Each number is 50 + 12 x the weight over the matrix's rms, rounded and kept within 0 to 99. Layers, rows and columns count from 0.

# layer 2 MLP gate, 512x192, rms 0.12, rows 159-170, columns 96-191
56 52 45 48 50 56 53 45 58 51 62 41 43 78 53 56 63 61 41 46 51 40 53 68 52 52 61 41 48 45 51 60 56 55 76 52 44 50 53 34 32 51 21 50 53 46 40 32 57 38 41 35 53 53 64 55 52 71 51 59 48 56 59 28 37 48 50 59 61 56 55 45 37 54 61 43 61 59 42 57 37 59 64 43 66 43 63 40 35 46 50 59 56 44 50 61
30 50 42 72 28 44 44 56 53 53 35 62 53 60 51 34 39 66 48 50 55 73 40 48 37 56 41 51 61 65 35 43 34 57 42 42 41 39 58 58 26 52 67 41 42 55 56 65 51 43 34 14 60 51 59 48 57 56 28 32 39 77 51 45 56 59 59 28 40 72 68 71 68 44 59 62 54 31 65 34 50 54 61 67 68 48 60 33 33 45 36 63 44 66 63 48
51 59 27 71 61 41 36 40 67 36 58 53 68 27 72 53 48 48 56 55 71 66 46 53 69 59 53 62 81 25 69 57 53 62 56 43 47 55 24 54 53 74 46 50 49 36 48 56 43 47 42 62 41 41 48 41 48 53 78 31 44 53 50 68 46 38 77 50 44 59 46 36 56 50 42 51 50 37 65 56 64 45 54 49 58 59 45 51 57 35 46 53 53 59 53 63
42 63 67 54 52 53 63 59 44 48 47 82 42 43 39 62 42 44 58 35 51 60 43 45 38 37 58 59 37 54 44 64 71 34 41 47 58 75 45 76 39 45 66 54 35 63 46 55 49 50 33 57 44 42 50 64 65 52 76 44 32 54 47 73 53 68 36 60 36 44 42 54 50 47 48 41 53 49 45 51 43 65 51 53 40 67 45 44 44 72 31 41 38 42 27 44
59 52 41 37 50 43 43 62 54 59 42 59 47 49 51 50 58 65 30 39 72 33 61 36 40 42 40 50 57 57 38 68 51 54 54 14 44 30 47 43 45 47 43 61 49 59 52 31 54 30 57 53 60 37 43 54 48 59 43 33 37 44 41 54 66 54 46 53 52 60 43 42 61 29 41 54 46 37 62 57 57 58 49 65 36 23 81 36 49 38 77 41 52 38 43 64
44 35 58 53 44 33 35 26 43 58 37 63 36 61 68 52 45 46 51 48 43 56 52 39 49 46 31 64 48 74 60 46 42 73 23 66 55 58 47 56 66 50 64 48 59 57 50 49 44 49 42 64 50 42 32 73 59 39 42 44 42 30 37 54 38 21 50 46 51 64 40 32 50 35 61 71 30 30 33 33 51 48 59 62 63 36 39 40 53 54 33 56 94 59 58 52
61 68 50 53 57 33 47 65 48 39 51 68 44 63 64 46 37 47 27 58 64 62 52 63 67 51 53 56 44 59 71 59 53 48 82 51 47 42 65 26 40 45 52 48 74 35 59 59 49 49 37 46 27 51 60 26 50 40 48 38 39 44 56 56 35 43 61 64 70 62 47 31 58 48 59 78 51 46 26 51 42 51 35 47 59 54 44 63 34 64 54 43 55 42 53 48
61 59 55 53 83 27 40 30 57 54 55 74 47 70 37 52 37 24 49 43 43 58 45 71 58 57 43 42 40 50 68 39 25 40 41 64 51 42 38 49 43 60 72 51 63 56 58 50 64 57 68 56 68 83 41 61 56 35 60 62 36 57 43 60 54 27 76 42 48 64 48 54 48 38 57 68 39 56 51 58 38 53 50 59 36 40 49 45 69 45 54 48 16 53 60 59
52 75 55 43 72 46 33 61 37 58 60 40 66 45 37 44 46 50 27 56 58 52 30 34 43 68 49 46 63 45 52 51 63 56 62 35 37 53 43 46 37 54 48 49 24 50 35 53 46 38 49 45 55 56 40 66 35 43 46 46 45 46 49 56 37 42 75 42 44 53 59 37 50 45 64 55 30 50 63 31 53 50 46 58 44 67 53 36 23 58 43 59 64 47 40 44
36 62 38 55 37 49 53 58 52 64 76 51 50 38 47 50 38 69 53 35 53 36 50 54 41 33 36 42 47 74 64 58 52 48 51 74 54 53 60 46 42 49 47 68 50 50 69 35 87 60 57 44 60 56 24 61 66 55 48 61 58 51 68 30 42 28 55 54 50 37 61 51 52 51 62 26 52 58 65 75 41 69 43 48 67 72 55 40 66 68 60 47 51 32 62 52
31 64 55 55 58 37 44 51 66 43 68 47 61 50 60 51 32 34 53 39 57 63 40 60 49 28 60 50 18 53 57 26 52 41 61 45 45 34 47 47 37 27 65 72 45 37 42 78 75 40 30 49 30 36 34 33 55 59 48 55 76 34 33 54 44 44 42 51 47 53 74 51 52 45 70 54 41 22 56 45 50 44 29 52 68 63 53 50 37 22 43 58 50 77 49 74
86 56 42 47 28 52 63 55 48 63 49 49 40 61 50 46 37 55 73 46 48 39 48 58 58 65 54 46 59 31 46 41 73 51 54 53 43 58 66 55 50 54 57 55 38 21 47 58 60 70 34 49 55 44 53 47 32 70 54 54 46 48 55 51 44 31 59 88 58 75 64 65 56 57 35 64 53 58 70 40 30 50 38 53 47 54 67 32 41 32 41 54 47 73 48 49
# layer 2 MLP up, 512x192, rms 0.12, rows 159-169, columns 96-191
42 49 62 55 53 39 45 47 56 50 52 39 34 53 43 33 43 78 57 64 62 61 44 59 47 59 58 37 47 51 51 75 83 68 53 52 47 55 39 47 57 38 29 55 58 34 49 50 50 25 41 59 50 35 60 45 55 67 61 66 51 49 50 46 55 62 53 44 45 43 44 61 42 54 54 33 48 52 49 52 51 53 39 56 53 45 59 51 56 44 34 40 50 52 58 51
49 42 44 44 60 50 55 55 48 78 28 60 09 48 52 40 59 55 42 53 55 74 74 55 45 52 55 43 35 43 15 38 54 60 44 43 32 34 45 32 40 85 67 57 47 47 62 54 48 49 50 13 57 39 55 63 39 46 68 60 53 36 68 52 34 67 57 62 59 25 59 30 58 26 31 57 49 35 58 32 67 46 61 49 46 62 54 45 67 37 37 49 26 43 37 34
53 71 49 53 70 55 55 63 38 60 53 20 42 50 39 59 66 46 50 34 38 51 34 52 59 52 53 43 58 87 40 44 50 53 59 51 39 40 64 33 42 14 62 48 54 73 54 37 71 54 50 59 51 36 55 39 51 31 37 53 40 29 41 49 66 65 24 44 60 42 47 65 62 52 74 48 46 61 53 46 48 62 61 48 38 40 55 41 52 52 51 39 85 62 61 65
53 34 27 61 46 50 30 45 53 72 38 41 64 44 35 37 45 60 56 43 58 30 52 41 38 38 68 56 41 59 64 56 47 61 54 58 43 40 53 51 39 48 64 46 68 46 42 56 49 22 42 31 63 70 40 44 35 45 37 63 62 58 38 44 65 47 59 41 52 59 80 45 52 35 41 48 44 56 41 67 63 58 39 50 65 53 58 51 41 40 53 58 59 36 51 56
37 60 43 52 38 18 54 32 40 46 61 62 51 49 47 42 33 52 09 52 50 39 51 32 40 57 55 63 55 73 47 66 48 48 50 31 54 66 56 41 60 47 36 66 52 22 44 51 49 63 66 64 63 34 39 43 65 44 68 51 64 42 48 80 64 52 51 53 68 46 76 53 65 45 33 42 44 59 51 61 52 48 60 71 57 25 49 49 35 46 39 53 51 59 53 59
57 47 59 64 54 50 40 50 55 32 51 51 56 37 72 85 68 53 50 47 57 41 37 54 44 56 25 56 38 64 66 48 49 67 60 38 72 51 45 29 40 45 54 73 58 60 69 73 34 35 55 55 35 57 46 51 46 53 34 41 43 46 40 47 48 48 15 46 50 37 49 49 40 49 26 70 53 52 30 56 50 60 36 39 47 38 57 51 58 47 50 56 56 42 23 42
59 36 57 41 48 49 53 41 50 51 38 33 43 50 40 73 46 42 40 55 41 50 45 44 26 48 53 43 51 59 43 44 49 48 18 52 54 47 52 66 62 34 56 46 40 56 48 33 53 56 52 65 60 48 39 52 35 64 55 39 49 64 46 24 57 48 58 41 48 40 58 59 52 47 50 18 27 61 58 40 54 44 47 52 45 48 59 33 52 43 42 42 60 64 51 47
55 67 47 20 55 45 68 48 79 51 40 71 62 77 65 50 56 31 37 56 47 40 43 67 59 61 61 59 56 42 75 53 45 64 66 48 50 57 55 50 67 36 60 51 45 51 51 45 43 63 72 55 70 61 51 43 51 59 55 34 48 45 58 66 52 45 52 38 38 49 56 37 55 60 60 47 54 47 68 37 39 63 60 42 51 47 59 48 49 60 42 50 57 64 52 67
53 64 45 52 66 62 43 43 33 67 63 38 74 51 45 58 53 51 37 52 38 21 40 37 60 60 30 44 48 37 51 48 75 43 63 58 34 54 50 47 37 69 45 43 49 48 51 40 52 47 52 39 45 52 45 51 38 61 51 35 43 74 60 47 45 46 52 50 44 49 56 25 57 47 44 47 50 47 59 29 52 41 60 44 41 59 77 28 47 46 44 59 45 60 37 39
58 45 60 42 59 49 26 68 48 52 44 52 62 46 53 53 48 45 46 74 33 25 57 60 39 35 42 41 56 54 56 41 41 47 45 51 44 37 58 61 40 58 58 55 37 67 48 30 41 48 48 61 54 46 54 46 39 75 29 47 55 61 50 58 59 62 60 36 65 42 54 49 66 60 50 40 30 65 47 14 47 25 55 42 21 28 77 62 43 37 51 47 44 39 40 55
33 46 34 66 37 68 29 28 53 57 49 31 61 48 48 44 59 59 21 71 62 43 33 36 53 36 62 45 37 58 57 70 48 50 48 22 27 36 56 50 48 48 56 58 52 67 44 54 61 50 59 70 49 32 52 59 64 49 63 45 32 44 51 50 53 53 47 37 35 60 70 40 62 49 52 62 51 26 57 52 58 40 40 47 45 55 51 59 61 48 50 60 49 29 82 29
# layer 2 MLP down (transposed), 512x192, rms 0.113, rows 159-169, columns 96-191
42 59 43 54 65 51 56 50 29 50 40 80 59 38 49 35 34 07 60 46 50 44 63 29 43 37 35 69 44 54 29 22 38 49 36 57 44 44 59 55 51 69 61 47 52 60 59 53 53 39 59 44 37 56 51 54 36 42 44 09 34 56 41 49 44 65 61 51 50 49 48 61 32 46 36 60 53 62 44 39 59 58 50 65 43 34 43 50 55 75 55 63 62 54 56 29
56 55 60 47 35 52 62 48 55 59 67 57 71 65 39 53 48 39 21 32 30 42 52 50 50 65 38 69 52 44 43 49 52 51 51 39 59 66 37 35 40 20 61 70 70 67 74 31 40 37 73 74 17 31 55 67 38 70 25 79 53 54 49 69 52 51 63 48 66 43 45 47 22 53 55 40 34 47 44 49 53 54 29 49 57 44 45 61 44 52 54 45 65 54 57 34
60 36 62 60 36 36 36 56 42 39 56 37 48 45 49 49 46 46 65 39 58 55 59 50 55 68 39 48 44 63 49 57 53 43 87 52 64 54 62 37 63 53 58 64 43 40 77 69 34 46 40 70 46 75 41 37 47 42 37 51 78 41 38 49 74 40 67 62 63 65 73 49 50 43 46 54 59 42 44 34 54 64 34 34 52 31 25 53 57 54 71 52 50 42 52 60
52 35 74 38 37 33 72 35 33 46 48 53 45 47 50 60 36 48 58 44 31 65 36 46 59 44 43 51 44 59 49 56 63 57 44 50 49 50 66 48 52 38 72 63 45 57 47 58 55 51 35 59 23 43 46 63 48 52 51 52 22 57 53 54 39 66 50 71 44 47 45 67 49 45 44 54 54 24 35 38 56 40 50 49 36 65 48 40 60 57 47 43 42 80 42 29
54 40 63 51 63 70 36 47 26 32 52 64 52 78 74 60 39 38 41 43 43 59 72 69 36 47 56 74 46 51 39 51 41 35 42 50 49 26 59 60 64 23 50 55 46 59 39 43 35 58 64 38 45 52 49 49 54 21 38 54 48 42 74 46 55 49 46 60 40 63 41 47 50 47 55 49 63 41 43 61 61 43 57 57 65 58 42 44 44 45 57 21 55 73 51 52
60 42 52 56 28 34 42 43 64 56 54 58 39 53 28 38 23 56 81 49 48 59 61 49 47 56 62 61 66 36 52 44 55 67 46 63 46 42 53 71 52 45 48 37 41 66 44 56 60 56 54 43 41 27 42 66 46 28 53 50 59 54 42 68 41 29 49 43 53 43 66 38 48 25 49 44 30 45 68 64 49 41 38 57 48 26 64 20 32 64 29 43 39 71 36 59
78 63 44 39 47 51 65 44 45 47 57 30 47 62 34 48 74 40 25 67 34 51 35 53 47 50 52 58 51 43 51 68 68 70 49 55 58 39 53 53 61 49 29 47 65 66 50 53 55 50 36 67 58 43 63 34 50 41 44 54 68 31 47 56 23 50 68 58 59 40 49 69 44 68 51 41 34 63 53 35 43 65 40 61 49 54 56 41 33 48 42 51 43 42 51 34
54 23 49 46 32 62 59 50 51 71 66 55 45 56 51 62 32 63 44 58 58 46 42 48 63 33 36 42 32 40 42 59 53 35 49 79 74 60 60 36 35 38 42 47 62 62 50 49 37 45 42 42 56 42 55 52 52 62 63 46 50 48 47 71 43 73 42 53 54 62 46 37 55 59 62 60 37 51 49 66 48 38 52 46 33 38 62 69 24 45 39 40 53 69 50 55
52 49 48 52 51 42 34 52 44 73 68 59 33 49 28 51 39 60 47 37 59 60 42 36 64 43 45 19 31 54 66 49 52 39 63 49 50 49 46 42 59 50 69 46 51 72 47 43 62 50 65 45 60 39 30 64 59 39 49 44 48 43 64 14 47 44 59 30 62 48 44 53 45 51 50 65 48 36 45 45 50 62 60 42 50 44 44 72 74 34 39 34 57 59 49 71
53 69 33 15 50 59 65 49 51 13 36 48 45 59 51 21 51 53 59 48 51 55 64 44 61 27 54 33 57 34 47 46 40 32 36 66 60 45 42 49 90 56 41 62 66 28 37 41 70 54 57 57 50 48 51 41 58 27 40 66 37 52 33 40 62 49 54 58 40 47 62 42 57 61 43 44 50 37 50 44 58 69 54 41 49 39 52 35 61 59 65 60 29 48 59 54
73 31 67 55 39 57 35 63 59 51 47 41 57 42 67 56 29 43 49 61 30 70 60 47 32 72 47 54 63 45 48 58 49 57 51 64 42 64 38 59 37 51 53 47 55 52 64 77 51 56 59 70 63 48 25 58 39 44 47 43 42 72 57 52 61 53 50 58 38 38 42 55 52 49 41 44 52 58 61 32 36 56 57 50 46 38 53 50 45 75 53 38 51 50 32 58